Each number is 128 + 24 x the weight over its row's rms, rounded and kept within 0 to 255. Layers, rows and columns count from 0. The size above them is the row's rms in percent of the matrix's.

# layer 7 attention output (transposed), 64x64, rms 0.163, rows 38-62, columns 0-63
size [101 108  94 105 106 104 103  94  98 111 109  99 103  89  93 110  92 112  88 101  92  96 113  93  82]
[[ 93 136 115 140 132 118 146 212 128 148 127 160 125 127 107 122 129  86 103 161 112  98 155 158 120 114 105 105 101 139 130 100 117 107 121 138  90 122 124  96 107 135 141 151 105  94 136 149 100 157 167 145 159 131 128 183 142 135 156 131 119 152 140 154]
 [132 131  77 163 122 154 111 112 139 141 104  76 117 149 147 110 123 121 104 145 117 142 124 150 106 149 134 115 127 103 107  79 137 161 127  96 131 177  97 120 165 153 107 152 123 138 106 119 136 140 116 116 141 162 182  88  75 144 143  97 124 113 124 112]
 [ 97 124  97 137 100 168 144 105 107 132 138 128 141  75 114 131 134 137 124 132 141 139  85 119 100 144  92 130 119 146 116 135 113 132 167  99 142 156 158 121 111 148 117 140  58 141  98 113 131 116 135 137 144  94 171 120  89 104 177 143 167 135 157 113]
 [190  90  75 104 109 129 123 135 116 123 184 130 126 172 119 147 103  96 123 110 155 157 166 141 109 120 119 156  87 152 157 167 115 149 121 102 166 136 134 111 127 152 164 125 162 123 148 120 154 113 137 133 109 128 129 123 150 134 153  92 110 125 120 125]
 [121 119 110 119 142  92 101 142 141 120 143  85 151 147 120 117 146 125 148 110 145 142  74 155 159 129  94 102 121 152 104 149 114 117 126 110 124 144 141 119 102 106 116  73 136 111 169 181 125 113  88 170 175 109 141  87 135 124 123 143 103 101 151 149]
 [129 151  92 148 153  96 129 120 126  95 152 116 106 151 102 145  93  89 139 173 102 171 131 134 118 134 150 126 121  87 177  91 111 141 140 129 115 114 114 138 103 156 112 128 138 110 174 128 107 156 120 117 159 100 144 120 162 129  99 140  80  92 145 102]
 [141 157 116 109 113 134 137 139 171 115 104 125 118 167 117 116  92 155  83  92 132 125 131 157 126 139 154  83  87  95 120 157 111 142 114 106 114 147 134 131 122 158 100 172 127 137 158 135 140  90 121 100 107 114 148 180 129 103 155 131  82 165 128 144]
 [103 105 113 137 157 103 126 120 136 122 129 115 168 208 123 160 121  92 138 141 121 144 135 133 127 163 170 124 139 136 134 157 172 126  90  83 119 117  87 130 173 109 104  95 105 109 145 137 126 139 146 168 139 119 148 117 152  91 128 149 128 136 119 104]
 [ 92 118 117 126 134 121 128 139 120 120 120 152 140 112  97 125 105 110 151 130 139 100  80  94 109 122 132  85  66 164 113 150 148 127 108 141 199 132 121 115 151 109 149 123 134 112 113 106 188  99 102 141  82 137 144 148 137 125 108 105 102 110 146 134]
 [120 126 106 135 134 125 154 145 120 144 166 139 110  93 139 108 176 108 132 145  99 118 132 135 125 160 123 144  71  86 109 165  81  95 149 116  97 131 107 151 121 118  81 155 111 157 116 131 134 107 131 153 152 132 130 103 156 130  60 144 108 112 122 148]
 [112 118 142 135 134 143 128 136 121  74 142 191 158 155 105 138 119 100 110 153 133 137 109  99 134 108 160 156 135 113  96 132 108  82 145 131 118 159 170 122  98 135 180 122 109 135 109 103 161  93 102  82 151 111 146 129 123 122  92 132 132 156 149 128]
 [ 83 114  99 190 123 158 125 134 165 106 111 126 169 138 124 121 102 124 133 128 133 102 144 136 159 165 159 118  96 113 134 112 118 146 143 102 113 135 136  71  94 106 132 133 131 184 132 164 134 132 102 124 154 158 129 135  89 123 141 133 166 122 161 152]
 [119 107  86 104 145 120 123 112 148 118 199 125  67 137 125 158 121  71 143 146 132 151 134 160 121 116 151 147 137 115 144  99 109 121 125  78 123 112 169 139 113 125 154 121 143 121 105 131 105 145 140 108 154 103 102 125  94 108 158 127 134 112  82 127]
 [132 160 113 156 111 117 149  97 120 120 158 113 145 111 135 127 169  90  98 163 151 118 149 106 140 109 116 156 111 102 110 126 118 182 108 133 145 143 127 145 184 131 120  77 152 145 143 169 115 126 130 144  90  85 144 145  69 130 139 115 113 118 126 144]
 [129 140 159 164 119 110 123 104 163 110 186 127 151 134 140 134 112 170 130  96 128 132 104  92 158 126 123  81 131 155 131 101 145  79 135 110 124 103 116 120 163 145 141 124 194 118 103 147 133 128 182  94 163 105 117 124 124 129 126 129 137 124 129  93]
 [135 138 134 107 116 124 107 117 132 159 126 114 160 122 119 106 114 149  82 127 145 116 135 134 118 157 110 136  62 162 125 120  65 127 156 117 171 134 139 175  88 136 140 128 135 112  99 136 137 131 123 179 115 125 107 110 112 132 153 144 126 175  73 105]
 [109 124 166 145 182 147 130 159 146 133  97 100 172 123 114  88 115 117 127  97 186 118 147 140 135 133 141 170 136  98 110 144  98 118 148 120 133 152 169 104 119 144 149  94 134 168 121 139  81  98  84 116 104 128 159 130 132 144 116 137 115 127 135 144]
 [ 99 122 149 103 134 132 143 184 101  87  68 127 134 103 150 133 144 167 154 134 110 154 161 122 137 112 123 155  86 122 155  99 167 130 139 119 143 169 109 110 104 119 141 122 167 135 137 154 143 123 141 120 122 122  95 103 108 136 145  72 112 109 115  99]
 [105 121 111 160 154  95 138 169 118 125 145 152  84 113 109 104  92 108 187 122 108 101 144 111 108 129 119 138 108 137 117 169 115 175 125 142 119  94 144 108 144 105 104 157 147 168 111 105 112 128 111 133 129 100 149  83 107 156 129  81 120 152 132 107]
 [139  82 115  83  91 105 136 131 168 131 132 116 137 171 102 114 152 127  93 125  84 138 153 134 151 100 173 165 125 147 120 109 136 145 130 161 177 124 135 102 154 157 140 142 141 147  90 144 136 134  84 129 104 131 143  90  97 109 148 125 147 157 134 134]
 [152 109 158 105 130  90 134 158 139 155 155 141 132  86 136 150 126 117 148 120 144 142 133 146  77 135 116 122 123  87 132 162  82 116 136  67  94 134  89 151 162 132 145  89 156 137 155 125  97 116 131 142 147 177 105 146 150 139 136 105 113 150 110 133]
 [107 111 135 115 139 128 118 104 156 125 152 158 185 117 156 122  93 121 127 113 135 126 165 133  93 112 113 146 104 140  92 143 126 151 149 159 106 147 117 167  91 149  75 123 114 122 110 166 137 143 130 111 143 142 111 129 147  55 102  97 127 122  88 135]
 [ 96 138 140 114 158 141 133 152 121  90 177 181 132 102 126 116 115 190 102 143 107 162 145 134 121 120 133 120 158 115 141 152 143 159 153 152 125 128 143 115 170 118  77 138 134 116 129 151 152 145 126 152 115 127 178 103 113 140  88 103 101 151 119 152]
 [100 168 157  93 179 128 112 128 106 128 123 160 129 110 104 150 119  98 109  92 166 147  97 139 129 158 133 124 147 126 146 137 153 118 129 118 132 148 117 142 142 120 119 123 158 111 149 148 120 116 117 139  59 153  94  87 141 127 154  96  88 123 170  90]
 [117 121  93  84 121  83 136  95 153 117  89 118  83 143 168 134  78 159 102  77 133 110 118 135 102 105 143  98 153 152 133 138  98 130  92  95 117 122 110 136 143 120 128 140 111 157 129 138 118 132 114  75 148 146 154 142 100 122 133 128 157 112 104 148]]
# layer 7 attention value, 64x64, rms 0.199, rows 39-62, columns 0-63
size [110  93 110 100 105  96  97 103 110 108 105 108  89  91 105  94 104  96 103  97  98 109  94  98]
[[112 113 138 103  96 118 142 108  98  96 146 140 108 105 163 104  95  90 135 109 161 137 153  96 157 119  93 136 130  87 140 158 120 108  98 176  83 116 161 156 129 130 152 122 151 137 133 125 137 113 160 124 120 154 125 159 148 137 147 107 160 188 136 119]
 [140  85 110 142 140 101 163 108 156 135 113 125 147  96 128  78 122 168 133 125 157 130 143 136 122 107 120 133 137  90  95 130 179 140 145 152 142 138 165 107  91 115  93 121 180 145 127 163 136 114 134 136 119 143 121 152 132 119 176 127 150 189 112 122]
 [134 132 162 116 120 137 103 176 146 129  65 133 163 110 101 117 139 101 102 105 113 138 102  98 135 132 126 116 116  90 141 104 151  88 116 109 101 125 122 146 140 125 120 105  94 124  88 122 135 167 121 178 162 112 130 105 140 120 169 123 142  73 154 133]
 [121 142 143 126 119 115 145 116  76 170 122 132 131 155 142 127 128 137 166 113  81 154 139 131 116 136  96  90 113 105 138  96 112 130 118 145 173 174 188 140  88 163 134 171 123 133 147 161 135 112 113 144 102 137 148 103 151 119 117 146 149  84 130 144]
 [127 110 142  90 113 174 128 171 122 143 139 153  89  76 108 115 160 129 135  82  86 110 125 119 131 136 117 116 140 151 154 143 106 118 145 105 174 131 152 118 147 109 122 109 101 118 118 142 148  75  97 147 120 159 113 124 120 167 130 131 154 115 140 181]
 [145 146 134 137 120  68 132 106  80  81 162 143 149 112  82 110 141 116 126 101 158 120 109 107 171 150 135  94 128 155 129 152 124 148 172 124 114  99 165 128 149 116 130 140 119 116 113 110 121 178 102 119 142 130 158 103 152 125 150 100 147 158 112 151]
 [108 152 136 133 103 166 148 158  96 117 149 100 106  88 112 100 122  86 101 113 113 104 111  75 106 119  80 153 133 119 150 120 103 156 146 139 136 135 126 135 140 148 153 161 134 146 139  87 144 120  96 146 112  93 117 132 109 149 143 127 175  97  97  92]
 [127 107  94 127 154 131 124 102 122 144 120  97 170 172 156 140 145 107 131 119 150  91 137 132 141 153 133 141 150 122 155  80 102 150 149 130 140  92 121 125 137 137  87 103 118 116 136 117 121 192 115 171 123 104 125 101 106 113 175 174 147 109  93 120]
 [134  73  92 129 158 116 138 118 100 132 100 146  95 107 127 135 136 133 129  90  84 159 107 162 127 142 105 130 140 154 100 126 130 182 137 147 167 128 123 111 159 173 165  78 138 106 147 156 102  98 125 116 113 132 121 144 127 153 118 114 146 104 154 158]
 [170 111 111 140 156 125 113 109 160 172 128 162 107 113 112 171 111 130 129 147 119 146 168 122  83 103 118 130 128 128 106 112 125 130 167 106 146 101 136 102 146 108 108 105 124 137 110 119 112 103 117 181 159 101 116  88 102 101 145  73 142 156 129 158]
 [168 169 118 108 149  95 158  77  78 142 158 191 135 107 146 122 141 137 139 127 123 121 129 111 134 103 109 145 148 105 122 147 122 135 140 179 155 120 158 116 118 108 121 114 146 118 103 102 145 160 175 137 130 118 144 116 136 140  83 152 119 165 101 112]
 [130 103 182 103 115 166 126 154 159 165  82 192 115 106 106 129 134  92 148 113 110 141 117  90 115  81 145 136 156 129 158 130 143 122 115 132 109 171 115 118 122  98 122 145 119 137 120 158 140 102 114 159 108 139 114 123 146 171 138  96 113 116 143 111]
 [117 130 127  88 170 158 159 111 128 142 116 142 122 118 160  98 125 112 142 124  90 153 141 160 109 155 153 114 102 119 165 130 131 143 104 147  83  70 145 122 139 132 130 163 154 129  96 128 172 166 141 143 130 176 102 170 139  99 113 124 143 159 137 138]
 [118 155 128 159 141 145 145 130 147 120 151 108 157 136 119 152 125 141  93 164 142 135 175 125  86 142 189 135 155 114 144 165 116 130 118 137 145 156  97 126  88 134 146 115 133 119 145 112 134 121 105 161 169 125 115  97 170 139  58 109 148 126 128  99]
 [ 99 126 147 125 119  70 140 119 131 111 119 133 129 138 128  70 145 132 181 105 115 114 108 147 135 129 145 137 151  92 149  89 176 145 132 119  87 133 162 107 135 172 106  93 137  99 131 137 151 128 122 106  99  91 126 117 157  93 140 133 103 100 137  94]
 [149 171 150 133 108 112 111 101  85 124 140 156 133 150 148 133 148 173 141 163  77 181 109 135 153 115 101 122 132 152 129  83 154 125 155 137 123  95 151 126 153 104 114 136 169 109 152 151 139 106 172 143 146 111 141 104 162 104 106 138 150 138 129 122]
 [156 142 102 145 113 135  95 155 133 178 132 117 115 129 138 110 134 110 160 132 152 109 104 147 145 128 120 115 155 116 124 122 123  83  99 130 158  97 105 116 112 111 128  98 135 100 132 170 131 151 149 139 168 168 122 144 100  65  80 174 128 108 155 150]
 [139  93 142 126 160 133 124 145 114 138  96 128 155  78 109 158 137 108  94 133 134 166 133 119 138 112 121  93 164 145 160  84 132  96 111 171 126 111 113 125 161 126 144  89 147 132 139 134 148 128 131 100 126 143  90 100  94 169 143 167 171 123  90 130]
 [134 163 142 152 156 139  86 103 131 158 132 136 154 102 135 123  92  85  94 123 144 167 137 108 105 134 113 141 135  88 188 136 134 102 108 109  51 131 140 122 116 121 127 122 147 101 114 101 138 117 158 144 137  90 146 161 120 125 131  90 125 116 107 134]
 [129 138 120 136  73 149 133 183  94  86  66 130 115 135 139 135 156 146 116 103 110 133  93 112 119 130 144 118 139 140 116 122 135 146  98 128 105 137 105 137 196 133 170 135 126 135 146 156 131 129 106 136 155  87 113 113 127 120  88 128 155  97 146  97]
 [102 135  96 166 133  97 161 148 110 121 131 111 132 127  93  86 120 152 145 148 101  85 112 125 142 123 103 122 106 161 146 177 147 146 122  95 154 129 109  60 127 117 125  97  97 102 126 167 137 148 173 153 112 101 138 150 126 103 121 138 146 122 149 120]
 [121 109  90 156 130 105 142 121 109 163 155  91 170  91  95 137 104 127 138 141 146 129 138 147 140 150  99 101 129 144 152 177  93 136 133 128 151  97 113 123 151 131 133 137 174 146 110 158 124  81 169 121 135 134  83 145 149 129 116 125 154 112  83 161]
 [107 121 145 157  83 160 147 104 129 137 109 111 154 150 134 146 132 140 161 127 137  92 124 101 143 140 151  81 134 118 131  77  93 100 160  90 162 108  78 120 160  99 128 147 164 147 147 125 137 149 144 127 181 142 125 115 140 106 109 132 143  93 104 124]
 [132 153 149 148  85 116 134 147  89  86 153 169 152 139 144 137 129  85 112 130 160 132 131  95 139 113 147 124 122 142 158 143 130 138 140 164  95 163 140 144  94 113 152 135  60 138 131 114  99 139 130 119 127  94 116 161 116 160 152 101 114 178 131 115]]